Part of a small language model's weights: no biases in attention or MLP, capped logits.
Each number is 128 + 32 x the weight over its row's rms, rounded and kept within 0 to 255. Layers, rows and columns count from 0. Numbers have three digits each. The size before them is the row's rms in percent of the matrix's.

# layer 6 MLP gate, 1024x384, rms 0.0461, rows 123-166, columns 144-191
100:072178097112106167034167125083157172103128101144113140119081044189120118143124099097092097121175160123095144153107118124169120087156097154152190
100:136071131089079079099153125060122136133086142140151181084191098174165076109114116104154167131130164070196098124162127144113165106171100156125071
099:070166111090145162070161166101163134153130152127120145119174095162178060150138157121113158098123106106163135131129180131099133121041205159118162
098:118133107131159110138157137140146088164066150180192154187112128127176102158185123118129137132084159137187146112137136081149125114122173119084143
102:128148090120180166107086121137166099098077130134176104125127142083163158098141122139122089038170114066087165176108157142111175128160128129146189
100:081120093094108124106158092123152153125182132107052188135093126169151138130112125134066103068159100064155163176084137095209133103053161089127145
098:155130151091081110223152120166158124093172130184156115118111124100104136127114104116130179126120154156129139167138158102089134075140130177118126
096:090180161165125112130155149161156188156096105165118163145143139161096112110187102143095172090124156111077107123135149063079154185139114123171071
106:159080151084134102129125150139105108148159152117118106191172119167170097102112133127138125155130097136079094166072158101136159163040106110178095
101:144127120145135158121151101145135091062093130156166101135101075125142095119160154124202161103146163145100155151160114087167116145107170110110124
106:114130094088081157112125103073131158117176110118134125140192139131117135163126145170154086131126140072185100117133122152156150105162126102081168
100:099118065116173169077147058167184157064191161111115141089146144063184128143186101171126173113117096068110102069148093171228146143152207088151102
096:154153137116074140103130070075086116132132130136127153155149061122094117158149155101141115149174089158104153154104124152092099167054158107137098
104:117094118147124123062143181188145132118098150112124171147148143118131101137101086101141081106120094104163108116087175132135121123106128159146087
094:136106112146151112134072165108074145093102127147112122196070092161099137070154146104130120107165167155097152116185093076167122105148175102102161
102:119103105140109103165139121126108090111167110127151136178070166082110141147148161154161130069123121073144164185099145161118128151113110189085113
098:077120134116089086125129102106120148162168100131133126162146187181122093116048139132113097154118139129173083184065119133186139112109149132077139
104:168086165067094102139155108125144119172141123163106161138118074084072108083124105154089079134128132134162101065154082103135111166136109149161142
105:116109086109126107135122097138147135111138143156197151068159111149103129161157091145105074155169127096147085133136143128122110127105084113130139
107:103147126134146122051102093173114135057136102093161144135139146097163174108185105183133148135152084167113136108076121086106119111120115135069162
101:145109088148094130128154115103131134119146166162090136166159146138108099070078145079170161086162116119149142085119130103115084122129153106142159
094:147134103165093180126139097085090143083090144110106155128119064103070167133186132154142149147136081134138101136121120159151163115143119174102178
096:157112085132108120091101065123089184135121071151163122150098119143075159087120172143156154134092119121077142083101116099127133125159171137170077
105:109106106147130164097135058104103162090124190102089067121123103120109126137117154105115102133106123086188125169127145058102129079157131068142142
099:137068093153079106096142111175140104158161119182104077095102187104103170182108141195125082126138115156143147170047113134139119130122090150153092
100:122125165137145146100062141110104073162127126049165082100151092079164085152183106080158134155189120144148120069194139117098085122086180148109109
098:111156117061162127087108100148088150101110144083202120215151115110126106066193110096173106170113128090162131146142114128138117129138100175117121
096:128140156093145137167147131112166180142060107114116142136128135136092121135112122175124094101119148072125145133106101074135112120155131171127142
104:147131132127164121122123179121113137081134126050104163128129089077097131146122078105091111081117156152121125131140123145162096062086084118126143
101:184133142137154061108098134108110108112141146078108165117107124108178055192114147196148096145100169159104140097116151108167167100093136153091100
109:178162102106160134111143138165090168094084179092158142141178151067106146171102084127086083062148146106070128110076090131124091135142127122126148
095:134143094066122151108141110132144152111139159128134100155124164165121146136132166120141135138130147141171120112144139129140058121153134169112129
097:057142147077130183110096158156153136106181080115120123159131091076142095095116162117161146124099122093147140159137128119111121089144157157104117
101:122161076124058112126114121116133084059090143101163117105113057119140170133070163128091120140126123144093143083146092111107124138149125091112175
097:147139145119106173138160216161132133083148125186167146134102159164166117141099120067092153125094133131132162160114140113161171120131155163164092
098:109142125146095166161182106154177075119124107063128198093077118091177111129141148109096145170137131126133124189117154090124131171072111147167185
102:034085138162121136175131210171179167144166147129103191146119136121188089123154129120079129073123116113116092168145167146120140144115165076103095
102:148115161102104103086128186140134144143147161125085147121172100174105121162126079135135062097147141156126043142169104104106125123152189137157073
098:105085147158133150063046121097087051094179104133133103173113151147114050140137090080172119117131126125111143155148137113107160117138117184121110
099:154082073122146089101151150059160141139137115099092067144104150137152140121102114092088118147162203124112113154081152088132114187064118118179194
102:062090139150092100152155119156165180116161095146099098097140083159106159138117100072119062146192191100133089168099123115118118145128149091159168
103:126082074158153124158132177145147146131176098118149145171089125097156146160186140114122138111185093066070120110102164168157167147143145144059155
093:134154200148127136142156073153121146123094130178177162153112135125143179154107139112146101192094112201080077167118147154112117089128141179086055
106:116098087080098124089103100143198164126108149132115125110141091097107144112121170085094115082114113185117113088183118131190109137170110121099200
# layer 6 MLP up, 1024x384, rms 0.0441, rows 123-166, columns 144-191
103:046122145148103131154143135178117119133126100123081094112111158107162200051088118104120119108098115085086141140135158144102094078186135075140108
096:134141085112136094170173130089181113122158136167164153158148162149161130190125072117106109118152077109183082069138155156137108073087122165097107
095:141101132099144177117072111111091117136145103066089094127095120211098107091092093133141187109100101197136099156127093096130104169116157166128148
104:084158174097126106188144091136139166170076181125145163080116132099135101147158143144049098150144107138098145107130136159135139095046123136116215
101:056107139088125107160150131138080152155160091107104179159094146141131070107112162166165105111062151169183098126119116114193161134172116138177134
100:082144077139131164121119147169202206139186112134150181118150127163135117137096090115132188100131119132098173149122102100152135092152096114190101
105:085089152112107153108099138093120112105090067172174147093128124100178071184167090098104163128084126081179086180131178108160145123090163064128157
101:079123102167116089149177084153182150094098174150101154166072152131087130094162081121124151078122080129151155163147132089099174108143110160167123
101:157119100137165133058095121128097086088184116151142107099080122125149094089139130124138135136207094141128139102060140175110131180137150083106121
100:107118142137105124096097096128125116151160080120217153086158123166084098128083134158100127127167130119141165138132109078110112143132051217144101
111:138134122164117116115107213088182150139175166115214197140143144185167119148145079155119097148170073096154110112141092107188221132133113102079138
097:114091118149134196144094115182111114046156136125108099111141137151126168131164071122183141116109117205123130117196105170109136155139161068082160
101:161117162143099134092121112106107097097095163158100095156148104146138111135125102099111136154109150149096149108091145162133086158177144150138115
103:143185116073139089142119139136088132117173146128084097149085055071142112090146120061103090132111174108098110146198090116155162192137168105144141
098:170143063168149117176115124141139079091095201143083136200156141120057153127103107127097127149153144125143160170103112120125118128137165142113095
102:143092127170081119127115109115070075103081106107117094147110119125128162120124130128115132104148116104152104073136140130104161141145072206136121
098:099136074136139095103084088077105109142150081085178081078098156142136205072113161132125151136104174167150089169086121165081163132171102118137091
110:166129108142141125141167136135155144114146160091140132163067131169132088132150093108117076149147116085128075065079115106131118109102141145122117
106:142108176104138130114164073124081131090106108127147185148146180132151147136171138151100140119181122145119170087092165131107118119140095091181110
109:160096095112182156058096114176124100123087109109156128099072142201133114103157158173158152113170149116127131107103161112150144126165111061115154
098:108141127176100145064168057121131156102132163135136111172133125070165121134105120185092172111186156100120139110179121194046060120125163037174136
101:131129180088114068132130115157168154095153167184118159133164114165076123133087147104086139131167136104153213097137113187163172073135173107133090
096:169164075156105137103110114079160141098105072149151111193089126101048120121133145089124134150131113131113113125109101139136156106147148102176109
106:167150075122127095113135073079106084127124157093164135195131138120129181168103141124111124127120090120129152131142124163136117121133165164084069
101:117150080133167183181194164126150150148140139130162093180075090167112140086141090144117156141168092115128105091124109121108120147155143178147143
100:105220150099098160148165121158136140174158135132179093142102152092122122106084125094152116129097094116168143090120135150151131121066100164088106
101:122135114172109136150151134168121081117112165154118177105173105131157075114102092107195123092127103105103130134165151091170198141149162087135101
099:135122148117088132166097226074123091155184178145150131202142173194100094126068129137181182191096159122091085138137123146118116127173153104135148
101:162103129086099141103106166087129147150152113135160067169131088092098134160169189107156117092186115163149071112188131139165138150087171164086071
098:094118103076098134130115128155168076097174144149158109137055102169125160177102134112150131131086192166075095074109119084160180162081167169160137
102:104124104148129091126151082121126099073154147174087058167113072139147116089131157096121125123172165163201107149167118115150181177156105094120110
098:125116127106149151164144145117118166168135148154135154069161104111137116116150102123158071164053134123128115176064118135091138068111137093134105
102:112174134144109146095065115148083143100165151096085161153068144142149155081162150160128143150161134159159076099135135130130120098108129110148154
094:123181094136158119089095137142086114080090110129170123145094126147160175116122160142113120105173097153107179122107093104104072184141153065113152
098:111130123155110166101145158108141163130119144109156186179134120091199176076201086112091137155137163107136067142161113154113141085097113083107115
099:142159181107151117128121128127104179117151083165078136159113080141162085123117146055131138102140137147070141137090136180164155092127182162149108
101:134111099158113128166109187159120118082097099158083215114083113146142084183129141155073141098100105163144080124164104155212102185065154155140111
099:080091171080107091096166201107099142167160128142171098166169095112101143158099064152137089117087101103141129125160124161096077148149155170143119
098:089107118073176105134131169163118101139124134206108155109143107189113082123144118069104087190107113050160161163067116106092170190122144201160116
101:179100103097109151125142044121120127110113125127111083104120108116125127164125139122123119123108105149108154173126121172154168170143123064096175
101:174177093110105160169086132163113130112106084131134173201109095143159137178135159137084142098098159122095097086149108170125146092091168100116115
100:095124114122134130088147124135075111169143096178097181159109094105157140150150215091117133138087168098125115216150103077071157058174117144142146
100:157119069129135125154124086136174130086079104160105096103138090108129118103173167176159147086149110119155218120144094080125171149144159143128178
103:113115168141089168160208109102124115125107092146139141109112144186085119101124119159155191116168154085106148119163152095112133096206173162112127
# layer 6 MLP down (transposed), 1024x384, rms 0.0386, rows 123-166, columns 144-191
102:175157118134157143094127092147137118124078122133130169135126148118197177128150117088107106122106125094131138090092097169140170153139115192075155
091:151143185091124168049117082123180124109078117163108144124132117136155094069092071134145074143151168119099153103129141157184163158090121100092140
098:136157154100141109143086095183126111101136134119110122083115153132132083156162133101079119081179086177157145077160177102116122187145112169122129
108:103099094114132144165148161146197137153109144110161153124153061148129104077113131129118145113095103131162119063128116165167097130126147063150133
098:133183129126145081157153100109158051076098171134115149132125094109089131077201122107127117082115126111143145147071175110121104107171102180148085
102:140125119134110117113067124206150108165157149139174172166113133127145080089112090119177148159125110106104108142148172185132131092139107153150066
104:144184079124104141075131183140129135153093104144182109082174138101102141151129107118147098126107173080072085177107127125132115131124132153161070
102:094138156198195141134164122140157155103113131159192186134130199150112136187107127133153079112146104137141151157146146173158156120174131128103098
104:156119123094134148119104152106063119168135072143167154128150076145065102142075143153087076140172098138126141101113109097099115123128099079137122
100:170137131133172148127114117123114116128064125122167124144129128169044088118109134162141137132171134174192099165064148115069153065153175143154153
111:142144145161092076104187091144131127125090134109170105119091170173116128102115173119100194155062122086058186128136136097118083121112137088106052
098:187127162113117109059132163115101145139163117124160087159182141141121110094101122074130137101138195200136130176112143135129135127158034157098113
101:104138169140072128137190074093063132123086094104121115163131114141106130066121081094103124130109111239120129129109153135104107185146149159115106
102:090200085164119135137118119160169139074134155078097154136138148143190170135116088060114098140124135108135173182135177199115142147069124159138098
097:129148153135122116121150086122152102144124146148044141166114147129088133088147202125065165122129123126142124152130147109164113104095148106181164
103:125153138152139104136130107079136063156108118076067126119107153090116152081143129166117116120123140109211162102175126141145160114102132095149113
100:163111131119129157147111174139158087091077089122118184105124089127120127103160083086128123144148155115035181083143094128108074105090143131117124
108:155130140114117142109125111189164163091174103148072181108146142143122114182150110151102092123195111139103073115142116172119151139088107090093140
105:107135105112119164140146048120117147117115084104170175119087132087123157111147112152144046060183156111185139100044125138082095091173101150157187
112:142109170160141139150136144081104124179161146109114126083103092117081092105068114078134121143138171112126095112187108129092108118163209111131131
103:173082135137117104153128099135115139106160156146190119136149196071046077125149134145177147130146133184130195065075121120094131060158127096166136
102:117130125143112140035155131140115147155172088182138148131121116067136145135104140080132108138143110115140205117123226160137148134086135140085091
092:107121082168121126061108146136166133108074126157159134126099123125116145126198088112163184174132097134130157110103100080083136079127098156149110
103:105095120087098069170132118161127101157093129155128137115133133191118104134146074135133121121133168108128086117092162107092136103135151128093113
101:107137094089140117159139170134139083163101141144117083146125113099061082107102109142128169154098133121147150160126140164117085186127174198133114
098:170121133164158144150179152202122148191082185115111126077100092077167132152124125096115068154131114130105091173128083135164126134085093153146133
100:101136053164115107134150133093029175095144145159152148165129158160084130071177119116156158166106159138138081121111116115122115113094104170132179
099:149135120155093142072100130112129139127134124100173121152163145199063156074131122104103148178079164156168131098123154102121077099126201148161150
100:140074167137146142171132171149123178178112109070189162175134089163135146172148135191095120139167102155163104133112101098116190074117116101117109
098:234120107119123122167190112148160102126091105066085107112121116120145079150079070102068159156136147129152138146135147139147133148109152107165148
105:144151183119116101096144076141111082100157142148121165091088115043138125123118142143129112174124151109171104091101153129118120159139107123118115
094:131132117136118104134168132131170134133075089077117195160129107121116127066126163146140087063104092142119153089101161157132164162072120085100093
100:086162146126177121115066172129141129143148078148101129100113093092151195106116159096112153157140137123113117153141090123145155085131135136160117
099:121116131134132128088065101120098159085091146153153109112063142130205170107081104163150104119159106173144184130101109186108119144131114109022112
100:148114143167146079126169114093138145110141113088148118122178118158253096106177102062135110156140172141091137106117155194101109142094145089147095
102:120157101108177093092062150114125154124152118081137077168155138143194125154097121108145143103119148080135106100162124134106161149145094096109060
099:099098079096121144108099129088121085117128111076089110138155062141072143105109125110080158085144162130079146094175170143122095160113124136138085
099:124098139132133170168100140116177168144157118170135095157145111091135163137211162141107114129135114129104163068116117125161103128114071107194094
095:136190150137157173119090136140153135056135120137122133157147124143139117112113149104124142109144193153105182119126117149085125127137092155107180
098:075111168107114142170151100112154113144153146180151181110080048168090075115082156168120130145137140060141144127193104149108099124111168169140132
101:048109113119077115103116106157099094095161074110102131104104129138140128139154181130100098192175187116185079126127146184170125136099210113127062
101:119093069111066088179098112186145107176161158142152064142103155107148078085116120104081168148120128140126124201168078101116072152140190160163126
098:142106115136169118111100110201146158122187110100191135157140093102124141154124086172122140155113124115093069081141131129128154138146199137108112
105:194096177131108165152149116102096121067092115165148106075164177151093116103106104119143172167140114134081130158114102127063131106165120161107108